From a checkpoint of a small transformer trained on Wikipedia: gated attention.
Each number is 200 + 40 x the weight over its row's rms, rounded and kept within 0 to 999. Layers, rows and columns count from 0. The size before them is the row's rms in percent of the matrix's.

# layer 4 MLP up, 640x160, rms 0.0444, rows 278-299, columns 0-159
110,199,209,214,190,179,205,172,223,198,191,246,230,172,157,252,155,160,210,246,210,176,266,139,208,254,129,212,221,134,159,156,249,184,166,229,199,212,209,217,160,238,212,261,165,218,210,199,192,180,200,237,190,154,187,178,229,227,187,200,188,179,244,223,135,213,254,209,190,167,210,152,209,230,168,160,237,219,193,231,255,320,166,207,183,245,275,273,134,154,201,217,199,177,263,211,231,132,235,129,262,95,215,196,179,153,158,138,193,252,192,140,313,200,224,207,147,189,285,146,187,158,230,173,222,229,205,223,83,170,211,228,227,191,206,200,124,209,224,113,173,154,220,211,161,219,190,290,148,184,227,240,180,194,213,180,214,138,187,209,249
093,180,227,196,202,244,203,193,201,242,209,180,233,273,176,143,184,239,249,225,253,207,220,175,252,191,204,104,239,181,247,231,187,119,154,216,242,173,197,189,241,192,218,165,221,221,216,220,192,193,240,226,170,182,253,203,212,169,205,220,227,182,181,223,207,162,137,212,191,190,262,262,173,218,164,221,211,167,188,169,326,191,167,143,87,223,240,211,228,171,135,216,257,264,194,190,189,108,192,135,212,138,212,223,236,195,185,218,218,165,206,202,183,288,208,139,173,158,182,193,226,210,212,150,137,197,215,176,232,114,275,178,104,188,172,170,109,208,194,209,190,170,252,174,222,176,140,235,199,187,227,217,179,234,170,226,251,167,180,126,337
098,172,195,234,229,186,157,199,221,168,235,179,254,210,180,215,170,156,284,239,208,195,250,157,196,165,207,175,233,175,271,202,230,150,245,162,287,208,221,162,113,189,242,256,179,166,179,214,234,229,264,226,118,237,233,180,221,176,194,231,179,202,207,180,150,142,214,225,166,170,220,194,187,251,226,191,162,188,151,182,202,131,226,110,226,213,192,111,211,300,97,202,193,171,290,171,163,218,207,256,257,123,272,221,166,270,259,99,212,192,189,177,215,188,183,204,203,166,157,183,91,229,201,179,226,231,231,196,246,187,180,234,229,168,203,247,153,167,261,195,213,216,212,220,207,203,172,159,247,161,251,249,241,207,156,204,197,193,131,139,205
097,217,255,231,247,161,164,171,224,160,212,237,227,214,293,126,200,117,173,158,258,190,242,180,135,164,162,191,181,184,224,223,232,176,169,216,232,117,161,231,160,231,217,194,235,213,207,222,151,267,213,197,179,216,199,235,179,169,234,153,195,122,195,157,135,193,242,163,196,234,204,234,209,201,112,238,108,185,233,232,205,232,162,215,209,182,211,211,221,205,173,253,232,207,161,191,212,138,170,193,219,177,196,215,303,239,222,206,143,73,252,158,219,261,229,234,211,140,211,217,246,120,253,222,225,239,207,212,215,138,248,159,174,103,157,171,157,218,201,173,183,238,268,190,219,193,206,206,214,171,235,283,203,225,146,145,224,122,215,162,157
092,253,237,112,281,183,258,156,165,222,212,230,243,258,157,232,156,219,198,224,285,257,229,199,229,204,161,175,157,186,183,190,283,187,207,127,242,191,146,238,147,175,243,236,192,108,242,189,226,204,191,272,160,159,181,227,150,199,246,193,188,231,106,255,281,196,162,228,101,191,197,172,126,248,219,242,161,200,206,225,177,225,245,157,218,176,192,221,166,227,211,248,219,239,174,189,166,226,220,254,175,157,157,189,290,113,173,266,133,173,137,202,183,175,197,198,186,238,209,247,144,121,159,176,219,191,211,176,182,234,193,181,268,173,239,155,190,231,186,167,150,240,199,250,239,207,157,196,142,224,214,233,198,193,198,259,174,208,184,249,186
104,212,128,168,228,162,139,155,137,193,273,125,242,235,188,213,268,205,173,236,170,264,156,180,149,115,178,198,155,167,197,171,149,168,165,264,207,164,236,232,217,224,205,226,192,227,272,259,180,180,119,233,209,220,199,262,176,175,212,268,245,284,179,195,201,165,216,156,184,147,198,273,161,196,175,174,136,150,194,235,193,104,226,209,208,158,193,259,260,259,183,222,167,200,231,184,114,258,222,187,173,194,201,211,214,217,227,222,144,106,181,217,208,222,252,185,162,159,216,277,157,244,235,201,209,206,141,225,219,165,205,232,190,167,216,146,134,246,214,108,272,263,206,200,159,198,225,232,244,239,234,176,209,170,176,174,213,161,224,156,176
096,143,109,137,138,239,216,149,230,220,202,195,235,225,211,182,204,228,193,200,259,257,186,267,185,189,179,211,129,102,227,139,224,226,272,230,187,121,178,183,223,185,217,123,193,237,210,148,201,187,242,221,219,257,171,235,207,141,192,200,199,183,232,212,233,196,177,185,172,157,213,238,247,228,187,202,239,182,229,205,223,279,213,158,262,159,173,216,127,234,150,206,198,292,294,133,173,253,235,138,134,208,121,297,242,181,161,138,239,236,215,220,201,167,215,230,196,247,283,202,176,187,210,196,225,231,194,226,224,146,150,259,162,217,231,192,192,133,212,163,274,243,261,156,225,198,192,219,143,183,230,235,232,224,168,218,189,209,236,242,233
099,146,148,179,152,193,190,180,160,197,203,220,238,199,278,126,131,222,217,191,287,213,181,212,198,157,205,168,208,134,191,198,220,162,144,200,277,123,146,255,220,182,263,141,214,222,311,203,178,221,209,262,159,179,211,228,185,230,143,139,174,221,185,255,185,184,211,198,179,196,209,225,271,267,198,160,147,200,231,213,231,215,117,196,236,206,184,233,249,190,134,218,228,205,159,237,265,154,179,163,193,172,195,250,170,186,255,200,175,117,256,208,235,200,238,195,177,198,178,163,202,266,233,195,203,149,213,243,156,174,302,205,173,215,197,153,183,191,261,221,197,113,146,240,200,196,244,223,129,206,249,227,104,250,269,246,188,250,211,223,171
107,249,129,182,193,176,205,148,194,220,209,142,272,199,181,249,179,252,199,153,258,196,220,195,141,177,213,111,165,245,144,247,249,182,183,199,231,139,175,238,247,241,253,232,193,204,225,268,132,183,121,258,207,185,214,162,160,261,253,274,195,145,180,196,234,208,159,245,179,121,213,166,233,252,249,138,179,181,223,211,220,193,106,176,183,163,242,263,214,252,118,274,157,201,271,190,221,212,260,178,213,150,198,203,186,176,194,231,187,177,204,190,265,301,201,211,188,237,179,157,221,209,157,176,126,235,207,244,157,261,221,186,252,183,173,169,199,221,202,147,172,220,174,261,195,194,208,214,263,234,171,268,164,187,229,276,202,206,261,234,203
113,201,210,185,186,244,173,188,164,220,249,187,206,163,264,159,191,228,154,305,132,179,233,217,223,160,120,187,185,239,69,139,128,192,205,134,201,124,276,192,244,163,264,178,167,245,219,211,191,299,147,197,251,196,154,178,256,181,190,147,168,181,200,195,210,211,191,206,181,196,224,185,201,218,169,164,181,299,174,138,221,189,199,238,169,148,237,239,206,249,169,204,229,193,238,223,279,229,218,230,251,176,258,289,263,125,142,188,227,168,184,184,237,251,196,199,254,202,243,188,259,181,209,215,197,167,218,195,223,182,156,151,205,110,200,243,153,156,171,183,214,192,229,209,214,239,153,213,257,202,168,194,215,248,158,150,188,175,269,241,229
089,210,234,202,209,222,158,205,158,186,202,97,213,213,317,253,104,172,211,169,164,208,235,217,169,152,291,182,249,161,243,214,238,159,241,185,143,195,243,233,206,180,153,258,273,178,230,151,191,240,163,269,179,221,203,288,212,278,225,145,165,176,211,202,230,240,236,188,144,196,221,184,166,128,170,159,163,186,227,190,235,168,138,214,240,132,157,195,279,177,164,226,162,177,186,197,213,200,245,180,225,121,203,164,174,99,186,248,222,211,209,172,214,259,197,195,206,239,188,262,195,186,164,186,235,191,110,201,205,213,174,136,201,186,283,143,184,203,192,203,230,234,251,269,191,253,95,219,195,229,195,215,149,209,173,195,224,169,194,218,203
100,194,262,183,190,117,213,226,239,223,193,157,234,177,181,194,200,181,155,223,164,203,220,193,136,233,187,179,189,200,156,181,177,159,108,235,233,228,188,153,208,208,208,234,266,247,253,283,142,193,149,177,243,156,160,184,190,234,148,173,235,227,193,249,224,215,180,149,189,150,227,180,186,226,160,193,193,250,221,248,268,256,76,212,277,166,234,205,117,233,187,179,181,161,226,236,268,206,236,224,231,160,190,195,204,209,293,196,148,181,180,199,168,172,235,245,140,135,225,186,193,234,206,251,189,237,236,252,221,185,211,219,165,147,160,197,146,153,271,214,172,199,243,219,252,186,227,180,262,195,161,313,178,226,242,190,111,256,122,195,140
105,175,320,122,205,230,184,229,233,230,178,189,228,200,277,173,187,207,194,174,226,150,213,228,199,188,111,171,122,176,202,179,229,204,128,237,163,121,166,212,226,232,190,231,236,213,236,202,176,190,209,194,167,178,263,205,294,232,150,200,204,242,203,189,277,193,237,158,196,199,219,216,214,202,181,226,208,180,206,204,226,121,169,213,134,189,281,272,190,226,131,250,188,262,294,205,238,224,214,223,194,190,280,208,180,248,189,172,290,118,197,166,175,269,118,213,187,204,224,267,222,237,176,172,222,240,187,194,148,207,145,231,204,191,237,232,166,177,196,215,164,261,139,158,194,294,154,239,257,167,202,162,204,176,189,149,225,124,182,223,194
092,205,232,162,233,251,229,163,237,162,260,210,285,187,224,289,171,234,153,186,177,140,198,164,185,197,195,259,155,236,155,202,221,209,215,183,283,217,205,166,182,220,202,170,291,189,186,210,184,177,154,246,173,201,253,205,169,277,219,216,232,277,173,233,126,187,199,166,77,215,202,242,166,157,232,224,182,190,170,155,221,194,210,208,263,194,196,237,117,219,197,181,107,197,224,181,134,238,227,214,285,221,232,228,141,257,195,208,201,196,209,231,247,150,149,236,161,178,119,256,107,194,205,157,214,154,144,182,239,225,167,206,230,149,206,273,186,206,221,167,140,251,185,185,211,214,180,198,196,223,208,212,149,183,130,254,249,247,122,181,243
096,188,161,175,274,223,245,178,230,181,248,186,218,181,232,209,149,159,199,202,281,199,170,187,235,181,134,192,205,175,170,210,200,193,159,184,220,119,187,191,268,158,206,250,198,198,156,188,209,280,231,225,137,227,193,242,166,238,195,253,211,212,194,223,183,206,213,213,155,171,239,229,210,238,166,173,129,257,201,210,181,148,212,168,170,236,278,212,231,210,165,268,222,213,214,285,283,190,190,224,143,139,247,212,230,134,126,168,265,191,244,117,287,276,218,197,180,247,174,194,171,190,165,168,200,148,234,220,105,180,263,229,205,186,163,170,209,208,179,160,252,236,160,213,164,212,132,182,163,146,185,202,129,203,158,99,239,155,133,270,161
090,166,210,206,216,180,216,228,154,157,146,253,222,273,194,149,249,257,223,224,241,258,203,157,233,195,157,201,238,219,175,195,144,172,206,194,196,172,129,191,251,214,198,131,228,218,203,238,143,237,157,214,239,253,218,232,213,170,94,233,185,199,151,276,108,106,129,201,209,202,194,174,222,168,175,182,196,187,116,193,186,188,170,152,191,125,169,155,232,143,164,233,151,243,174,226,201,227,178,198,214,215,199,214,225,183,243,175,147,250,249,247,277,147,247,219,203,156,200,176,229,238,289,232,212,194,194,273,171,213,251,193,147,156,155,247,186,201,195,166,204,170,206,245,131,200,250,208,225,111,240,206,264,251,123,186,206,136,254,265,210
100,226,242,218,171,117,205,139,151,168,194,156,239,180,190,172,149,221,241,224,228,121,233,202,180,230,180,163,218,226,236,200,159,249,210,186,215,187,197,206,224,209,201,197,183,180,234,251,208,267,223,280,184,156,158,187,158,215,220,182,209,194,107,249,194,217,225,243,209,208,242,292,170,218,250,187,148,141,204,198,210,132,136,173,181,192,270,226,214,189,191,220,179,165,176,280,150,184,233,175,222,166,181,217,264,116,299,229,184,168,221,197,174,247,209,146,161,212,216,109,208,273,235,156,212,187,114,311,153,238,201,193,227,186,212,164,167,150,179,116,171,135,186,172,199,183,215,245,201,260,127,204,218,248,113,185,232,157,256,204,238
095,190,139,216,222,246,254,233,168,204,199,135,238,271,196,201,203,110,139,170,210,229,219,169,183,263,211,202,251,215,139,99,171,119,141,238,216,136,164,177,278,192,212,222,220,245,228,196,175,202,201,189,157,159,184,261,197,262,205,156,251,172,214,227,171,224,180,184,204,164,239,228,252,193,275,163,206,240,190,213,292,197,152,223,295,142,194,184,187,216,187,237,197,239,263,126,203,200,230,250,178,201,145,182,167,187,259,165,209,179,151,183,200,214,195,237,172,189,194,210,181,232,192,219,178,161,213,217,175,231,202,163,184,177,174,169,179,125,268,224,232,190,153,202,177,203,218,248,131,260,157,129,140,312,187,231,196,262,305,214,149
095,219,222,170,211,230,185,161,264,210,184,228,192,152,221,135,210,237,196,166,252,202,207,196,151,217,144,111,179,219,184,200,144,135,144,253,167,197,144,127,222,190,237,146,131,222,200,187,151,214,241,267,186,268,258,241,233,170,242,224,193,177,217,235,236,173,202,204,210,188,178,127,221,191,160,191,224,216,217,170,204,270,107,182,163,242,257,189,226,250,211,239,202,204,252,232,156,221,240,257,183,234,236,202,155,191,164,203,282,230,155,231,171,161,247,130,132,223,277,240,198,244,159,238,184,193,190,208,162,166,292,219,140,171,213,153,200,133,238,214,296,117,164,207,218,217,101,213,135,187,171,209,192,217,205,164,207,218,253,259,243
099,278,187,74,227,137,230,173,269,169,197,238,218,217,156,148,207,192,184,226,288,198,197,255,81,189,198,168,219,145,174,201,145,173,180,227,180,172,173,220,217,242,258,152,167,200,213,139,214,214,117,252,187,220,239,219,165,229,183,210,219,218,166,143,228,222,160,187,195,183,194,249,185,193,137,164,118,209,198,236,186,251,250,81,180,192,186,197,224,178,199,219,170,219,251,193,123,137,223,259,264,219,154,234,204,139,232,165,215,167,197,213,210,240,145,218,191,130,138,289,179,208,190,244,191,237,222,223,195,182,199,174,238,232,268,209,210,171,211,167,198,234,193,256,195,271,188,170,202,251,185,250,243,190,188,165,254,111,230,166,229
098,196,206,184,198,246,162,171,270,173,254,184,239,207,192,92,218,254,232,245,204,199,296,225,157,218,199,215,268,129,217,225,216,215,198,150,212,174,203,166,199,173,234,214,220,143,257,237,156,172,106,180,149,216,223,210,235,174,228,173,190,240,212,176,252,230,107,242,139,171,232,177,179,188,161,179,200,203,187,192,205,195,249,224,146,180,160,161,100,158,162,231,155,209,163,182,185,231,212,177,217,179,223,177,185,152,214,133,235,210,186,190,241,209,152,172,195,199,205,240,153,187,193,104,183,159,109,158,196,233,212,206,257,155,284,162,113,195,193,214,239,240,206,293,289,213,168,205,195,205,158,273,217,208,269,181,260,228,118,149,225
095,248,182,146,278,148,205,174,236,271,238,261,207,240,152,150,118,166,191,250,217,234,228,213,219,182,193,173,130,226,148,143,184,209,241,169,213,193,212,186,169,231,248,215,193,205,192,209,173,243,200,284,145,149,198,186,167,223,188,206,227,263,137,159,123,160,126,258,188,201,290,233,253,233,163,281,154,213,245,196,176,237,213,228,250,194,223,236,186,240,149,187,224,237,181,215,143,128,214,223,256,160,185,226,254,196,163,234,182,219,226,219,201,215,158,248,186,242,141,159,173,119,253,282,197,236,188,216,249,193,235,162,246,155,183,272,154,133,161,217,229,222,253,180,190,186,189,188,183,202,245,238,203,187,224,131,205,145,140,231,289
# layer 4 MLP down (transposed), 640x160, rms 0.0398, rows 278-299, columns 0-159
106,215,222,160,211,230,134,183,237,277,234,245,188,168,146,145,206,201,183,227,183,216,171,209,180,224,204,204,191,234,279,259,155,216,156,218,101,212,194,217,196,206,201,170,206,262,270,191,210,163,209,173,172,189,156,160,179,147,133,176,142,181,207,218,242,188,202,216,218,204,240,166,167,221,259,223,232,141,209,192,196,261,191,266,226,171,198,178,192,166,151,176,267,250,164,152,253,202,167,174,240,180,196,191,190,261,316,137,216,192,212,192,235,149,228,210,237,139,160,201,201,260,284,129,203,263,191,220,192,191,199,158,160,223,229,143,267,152,203,189,266,241,186,208,244,76,152,199,98,182,221,225,132,168,229,162,255,251,181,268,214
093,191,221,215,194,132,274,243,207,257,212,235,203,195,200,208,211,223,228,288,224,137,192,223,209,186,223,191,215,291,228,150,194,208,166,146,236,172,213,124,217,208,278,108,216,160,210,214,208,195,227,204,283,243,217,235,219,163,160,245,205,216,245,246,185,178,204,175,213,184,253,153,208,258,187,142,181,205,104,220,291,225,232,183,164,122,250,158,168,287,229,253,233,206,189,129,210,225,162,205,167,202,204,144,195,233,157,229,164,224,165,186,175,135,193,184,196,146,203,226,226,148,230,243,240,215,186,240,192,99,190,178,161,176,194,259,132,216,129,166,207,250,138,201,278,146,215,153,189,160,187,184,254,142,150,226,184,186,143,230,257
098,187,215,281,226,147,204,208,249,178,190,192,202,210,146,223,138,161,204,220,254,130,219,255,269,232,183,127,211,174,188,201,190,205,138,193,217,198,189,211,265,224,221,196,219,160,207,232,136,194,202,229,240,231,180,150,155,162,170,280,269,191,223,224,153,273,183,256,147,203,179,163,205,158,280,246,201,260,194,184,235,156,172,232,240,174,162,146,131,224,170,176,170,147,185,173,247,136,186,213,139,241,205,163,207,182,224,188,211,174,158,247,168,155,186,262,159,238,239,240,213,272,172,168,201,227,182,131,163,292,106,167,175,189,176,217,277,204,144,261,209,123,169,253,212,141,214,175,251,220,153,190,278,228,209,278,203,258,188,186,185
098,221,217,198,167,227,202,178,222,175,190,176,266,295,236,213,218,258,117,189,176,165,214,214,187,200,197,184,168,150,227,172,186,172,202,206,242,180,218,252,210,168,183,191,230,207,195,132,272,180,208,161,162,125,187,135,122,185,268,173,252,264,221,277,216,293,203,164,195,189,238,212,196,179,220,221,157,285,151,149,178,185,195,174,198,102,179,180,197,214,266,127,217,225,205,251,124,212,263,173,203,273,190,185,156,192,133,154,153,149,189,190,217,134,251,215,219,193,186,177,176,174,251,180,223,127,195,131,222,155,215,228,214,208,298,250,189,191,215,184,221,179,247,125,304,227,253,204,262,253,206,215,241,188,222,204,232,200,160,175,259
091,226,226,232,198,228,194,221,234,258,162,237,179,228,217,223,224,214,212,211,182,238,128,232,159,150,245,259,258,223,258,193,139,241,245,211,235,198,176,235,145,199,188,268,119,100,149,204,172,141,217,111,216,276,250,197,155,218,201,212,166,188,207,187,218,182,173,177,224,169,185,199,309,218,158,188,227,214,185,160,185,232,213,205,223,237,205,213,131,227,180,137,181,129,221,220,178,189,178,184,235,204,243,202,175,202,194,156,159,273,215,216,202,106,130,228,222,170,239,162,220,222,161,104,137,247,187,198,167,295,190,206,177,208,177,209,209,272,156,250,183,227,192,163,131,200,268,179,274,216,145,147,154,289,140,170,249,221,188,186,195
109,143,238,185,305,214,220,237,179,215,190,190,189,156,99,223,291,157,223,173,199,181,121,154,154,206,209,177,217,206,238,233,163,216,107,217,183,108,211,186,207,230,120,163,183,260,214,191,193,182,188,131,150,148,235,236,219,202,149,166,232,213,246,220,222,206,234,215,266,173,151,220,194,158,203,207,238,163,247,192,230,222,176,259,234,206,235,251,222,287,201,203,212,215,165,205,188,142,247,108,194,205,171,184,239,240,230,207,260,190,170,141,143,224,228,188,172,202,237,198,228,238,163,139,200,253,211,212,256,227,231,207,216,166,218,253,182,179,180,179,232,314,268,204,194,137,154,222,206,214,179,143,258,175,208,154,99,150,137,189,182
100,237,198,182,168,221,201,242,259,225,135,211,210,240,185,225,219,187,171,99,236,199,155,207,139,226,207,127,149,169,255,309,239,176,183,158,202,181,188,237,224,179,193,139,207,259,189,232,158,107,198,194,223,208,181,184,235,125,196,232,179,190,229,151,152,239,192,249,264,200,160,147,200,242,239,189,210,193,250,207,184,160,218,282,182,158,135,186,182,228,262,208,161,238,218,167,207,231,128,134,142,227,236,270,241,263,198,202,230,174,256,277,172,160,269,144,269,158,216,217,192,212,203,209,248,226,252,223,180,197,162,134,192,207,242,190,216,231,163,152,205,245,170,178,176,226,100,201,204,167,172,217,212,134,192,143,233,257,225,292,219
105,209,223,132,233,174,211,194,171,147,159,189,230,164,177,201,167,244,135,176,215,238,139,203,229,156,211,166,142,221,170,224,259,146,204,163,180,206,188,164,186,241,212,210,161,171,120,130,250,174,252,170,145,141,207,201,174,164,249,285,212,211,167,172,221,227,165,144,225,189,274,207,215,180,188,169,153,212,231,184,221,257,226,244,159,194,283,169,143,314,286,203,172,145,158,254,219,233,231,244,213,233,244,249,250,260,186,133,259,172,170,237,190,265,128,168,166,173,231,223,186,183,182,214,150,193,150,208,186,205,241,136,201,239,182,216,240,181,241,237,134,144,192,214,215,262,193,195,217,199,229,171,190,152,244,194,204,190,209,348,199
108,227,268,184,213,162,191,178,201,190,179,156,271,235,201,207,215,249,186,136,261,189,116,159,170,118,183,193,150,223,225,196,236,286,103,195,173,152,179,173,203,188,205,147,246,182,238,136,238,233,220,165,152,136,139,158,183,161,212,176,220,150,183,224,195,195,176,219,233,240,179,173,253,255,195,125,218,236,243,266,160,202,206,201,229,239,190,255,197,176,236,161,204,207,216,202,219,150,290,227,205,223,178,196,206,185,230,206,207,186,200,155,236,234,105,234,236,200,134,309,163,201,190,197,214,163,232,182,158,176,180,144,267,228,235,227,286,158,203,208,255,137,208,232,199,262,232,185,162,222,150,144,128,148,229,293,163,215,192,267,210
112,143,209,164,171,209,224,262,177,134,214,167,205,129,197,224,219,179,185,223,222,230,157,188,213,223,181,229,185,195,257,137,159,236,172,198,163,167,180,181,260,292,214,163,212,247,181,177,250,156,148,232,207,191,150,226,231,306,106,225,159,302,309,263,242,220,208,159,177,200,197,142,208,225,214,166,160,185,199,240,256,196,259,152,204,221,150,266,258,218,203,218,141,101,211,237,201,211,217,237,197,175,210,171,161,194,208,191,168,271,148,173,264,187,198,192,194,249,226,261,204,169,250,196,196,223,203,198,197,172,236,141,204,259,263,188,148,138,221,198,165,204,158,220,206,172,149,208,192,146,306,207,167,168,248,177,155,221,275,220,158
093,247,203,203,209,247,210,171,220,211,177,242,204,235,161,171,194,142,209,246,194,249,250,184,263,145,206,167,203,187,193,202,214,233,90,189,151,134,219,153,204,179,222,201,214,138,213,113,198,104,221,142,262,209,224,206,154,195,175,253,196,211,251,151,174,249,289,265,268,233,231,115,147,289,218,221,237,154,250,181,159,209,177,185,183,168,156,209,191,196,225,228,182,275,215,240,147,240,213,239,219,234,201,196,234,168,157,208,179,157,176,211,189,223,241,178,235,261,159,186,212,203,182,167,164,213,218,139,225,233,196,257,136,226,195,248,204,288,259,213,143,278,162,230,151,212,203,199,170,184,146,204,142,136,158,250,223,103,225,150,218
100,201,184,255,244,194,137,199,193,218,201,189,135,259,168,213,183,211,205,229,149,255,199,153,129,135,140,205,208,214,161,210,208,188,232,193,219,192,190,208,169,239,205,144,100,238,213,209,237,177,259,258,201,170,269,205,207,97,239,157,196,222,193,167,220,235,144,206,275,161,145,191,273,212,185,222,198,163,239,239,116,228,121,202,245,259,244,212,229,171,353,253,172,173,209,186,150,209,181,242,232,138,190,249,224,220,189,165,234,206,234,175,208,246,123,223,265,251,204,254,192,195,202,251,153,125,219,173,188,243,212,243,166,177,228,142,215,229,179,244,157,249,172,209,228,202,140,154,163,156,162,188,175,225,213,160,180,184,164,232,264
102,161,197,144,129,152,140,212,209,203,214,152,198,198,112,176,165,175,183,181,251,232,220,282,185,230,174,127,203,119,223,230,236,235,205,177,142,234,161,157,223,165,195,208,249,222,201,256,239,220,133,210,248,197,289,192,172,139,260,218,180,212,148,274,212,229,219,166,232,191,151,173,206,285,235,189,167,162,176,266,278,153,224,150,193,217,264,199,197,264,300,227,182,172,190,194,171,129,173,216,186,224,146,224,203,235,235,166,174,202,143,229,211,268,233,189,256,267,187,229,192,186,254,171,177,213,245,187,245,168,223,165,204,290,205,177,177,190,151,158,240,280,171,261,219,127,205,170,221,223,140,182,203,160,222,192,229,176,196,220,123
090,175,178,223,130,148,180,163,177,215,169,188,122,190,215,182,202,173,256,164,227,217,201,261,198,204,232,211,231,226,173,195,155,149,197,230,170,233,148,269,252,186,262,76,189,260,129,183,176,218,169,295,210,271,132,213,262,221,177,212,195,152,165,213,177,211,276,226,198,212,174,280,195,216,130,167,186,258,189,194,188,238,131,166,235,261,203,202,179,233,221,252,208,173,247,150,123,265,221,183,222,163,180,238,141,188,165,170,238,191,177,188,214,228,242,241,157,150,237,185,207,272,196,243,187,237,133,170,154,229,213,178,144,214,200,224,134,133,220,211,220,207,182,221,223,119,193,178,247,232,157,244,242,210,219,191,148,244,240,242,302
098,286,208,256,166,255,218,239,266,198,211,214,233,184,213,161,178,223,265,208,157,223,177,253,148,152,161,252,273,196,219,192,89,219,134,203,251,189,191,217,218,175,153,197,201,227,160,159,172,152,124,221,255,195,200,183,163,200,167,184,272,195,255,224,227,221,161,155,165,149,192,204,149,225,192,222,221,314,148,159,242,169,199,228,172,161,212,232,155,214,243,184,267,159,120,224,196,200,166,226,194,203,249,191,264,264,173,163,167,274,166,193,194,156,109,262,145,190,163,225,228,148,265,198,211,236,213,200,269,158,172,177,165,148,224,249,205,190,219,196,148,299,186,256,242,182,213,192,195,225,162,165,157,217,120,234,229,198,203,226,182
092,135,266,149,236,210,219,157,208,144,221,210,196,201,163,206,123,194,221,190,225,212,231,218,156,174,221,237,203,129,268,138,234,227,189,198,180,215,175,169,185,120,174,206,250,147,186,208,236,189,222,130,239,182,242,212,183,159,227,261,163,211,211,151,178,268,186,162,185,251,236,191,185,184,243,208,233,271,222,213,159,177,151,196,159,192,266,187,187,126,159,99,243,250,231,185,219,149,206,147,224,239,129,218,198,273,147,229,255,165,282,194,232,165,91,176,164,260,284,230,196,215,155,172,261,231,203,197,210,212,185,243,265,194,177,217,241,141,203,145,211,154,214,197,239,214,268,104,177,192,232,281,222,165,251,224,227,214,187,170,185
105,193,176,138,185,149,221,167,211,204,157,202,181,233,311,217,180,210,177,253,222,244,142,204,184,203,237,175,226,277,206,191,199,195,181,230,206,183,188,237,162,266,172,182,230,237,219,181,154,215,202,132,231,152,285,202,148,101,143,195,210,192,181,185,190,210,145,163,189,212,209,230,193,246,168,203,222,170,238,175,220,184,214,260,213,154,210,134,189,210,221,258,234,226,206,142,196,282,139,266,214,247,234,150,195,250,188,171,98,152,193,166,218,155,211,215,197,194,75,198,187,206,210,254,151,287,280,227,208,108,236,184,123,166,256,216,229,166,125,187,236,212,259,209,296,245,191,172,223,213,241,191,202,134,197,170,228,210,164,193,225
095,254,159,234,199,238,177,216,261,181,118,229,235,195,217,169,127,215,176,211,258,204,167,233,147,152,199,222,191,206,167,230,192,232,130,237,237,162,59,199,190,245,221,210,186,179,174,209,211,174,205,250,190,250,228,182,137,177,218,141,214,196,179,217,185,198,194,169,219,135,205,232,296,198,146,213,157,250,235,231,277,312,209,257,262,178,206,125,228,256,234,197,193,152,238,199,184,209,173,242,141,165,226,218,222,208,241,195,149,254,134,193,242,228,182,236,216,140,119,220,201,202,261,177,146,135,254,163,195,162,218,158,189,240,255,117,277,196,226,172,230,219,168,184,198,215,200,228,243,190,196,228,188,150,130,210,201,274,175,156,158
091,186,194,235,202,203,197,223,215,236,252,216,267,210,176,195,247,205,170,192,233,189,202,106,198,180,226,218,184,219,204,278,196,285,286,210,260,238,220,162,170,164,160,167,251,247,211,173,153,174,243,230,218,140,179,180,195,231,234,212,195,161,205,185,168,127,179,245,114,243,160,198,183,189,209,191,209,278,247,165,140,98,275,237,259,174,165,194,241,230,199,138,204,131,195,179,186,173,252,198,229,184,209,151,184,158,176,156,254,195,213,125,218,256,124,203,219,174,182,200,231,142,134,184,207,221,247,177,184,222,247,183,218,189,234,194,179,257,102,251,195,210,246,208,167,232,133,165,122,201,196,192,128,205,242,249,150,216,237,275,107
100,283,203,218,169,177,198,187,213,204,216,151,192,119,118,137,168,196,260,170,238,237,220,205,144,214,164,181,206,186,196,221,305,277,180,196,209,204,210,180,189,205,261,217,90,243,176,243,245,163,220,158,197,210,191,211,173,173,189,196,201,282,212,241,250,221,160,136,200,224,209,159,255,177,200,179,201,236,259,153,185,150,158,200,198,198,230,186,201,225,192,230,164,252,206,164,118,147,194,172,151,265,183,233,164,230,146,262,225,222,159,155,195,126,272,200,231,168,206,204,203,221,144,224,193,166,174,119,232,215,158,270,341,147,164,183,166,168,254,201,195,260,225,194,223,245,201,163,262,173,258,180,216,111,178,193,204,209,197,251,238
102,168,152,196,214,219,220,173,204,222,226,219,172,204,153,168,259,161,213,209,159,246,143,179,204,296,267,245,232,201,144,144,206,277,145,246,236,188,123,206,247,254,187,274,183,134,134,273,197,216,255,244,151,134,225,178,169,169,146,151,261,176,242,184,193,171,212,270,180,224,114,196,309,179,166,157,203,227,130,192,223,180,227,199,203,202,215,194,238,202,183,196,143,194,158,250,144,176,159,181,230,217,221,238,270,218,130,142,228,221,198,254,179,195,175,257,208,225,141,166,229,208,221,233,148,238,243,190,220,164,131,253,216,194,137,187,188,206,196,186,228,244,207,214,221,263,263,172,233,127,113,175,209,248,191,179,184,176,190,255,176
095,159,195,205,209,160,243,192,211,220,176,238,245,222,211,140,213,188,286,168,207,220,166,192,203,151,191,183,163,157,145,167,206,272,152,205,200,109,223,254,130,232,185,205,85,164,237,179,281,173,171,229,204,193,139,186,183,175,216,253,230,180,187,207,130,196,217,247,194,296,161,219,210,177,222,199,180,233,174,271,172,278,162,191,201,193,183,166,224,168,207,204,194,135,276,227,199,111,236,168,176,265,198,249,270,158,228,231,183,231,264,204,130,259,210,258,225,224,182,211,272,190,174,226,157,207,219,161,138,174,157,181,188,189,202,241,219,154,244,148,234,152,272,256,149,223,260,189,171,218,297,185,212,189,157,151,171,220,122,203,210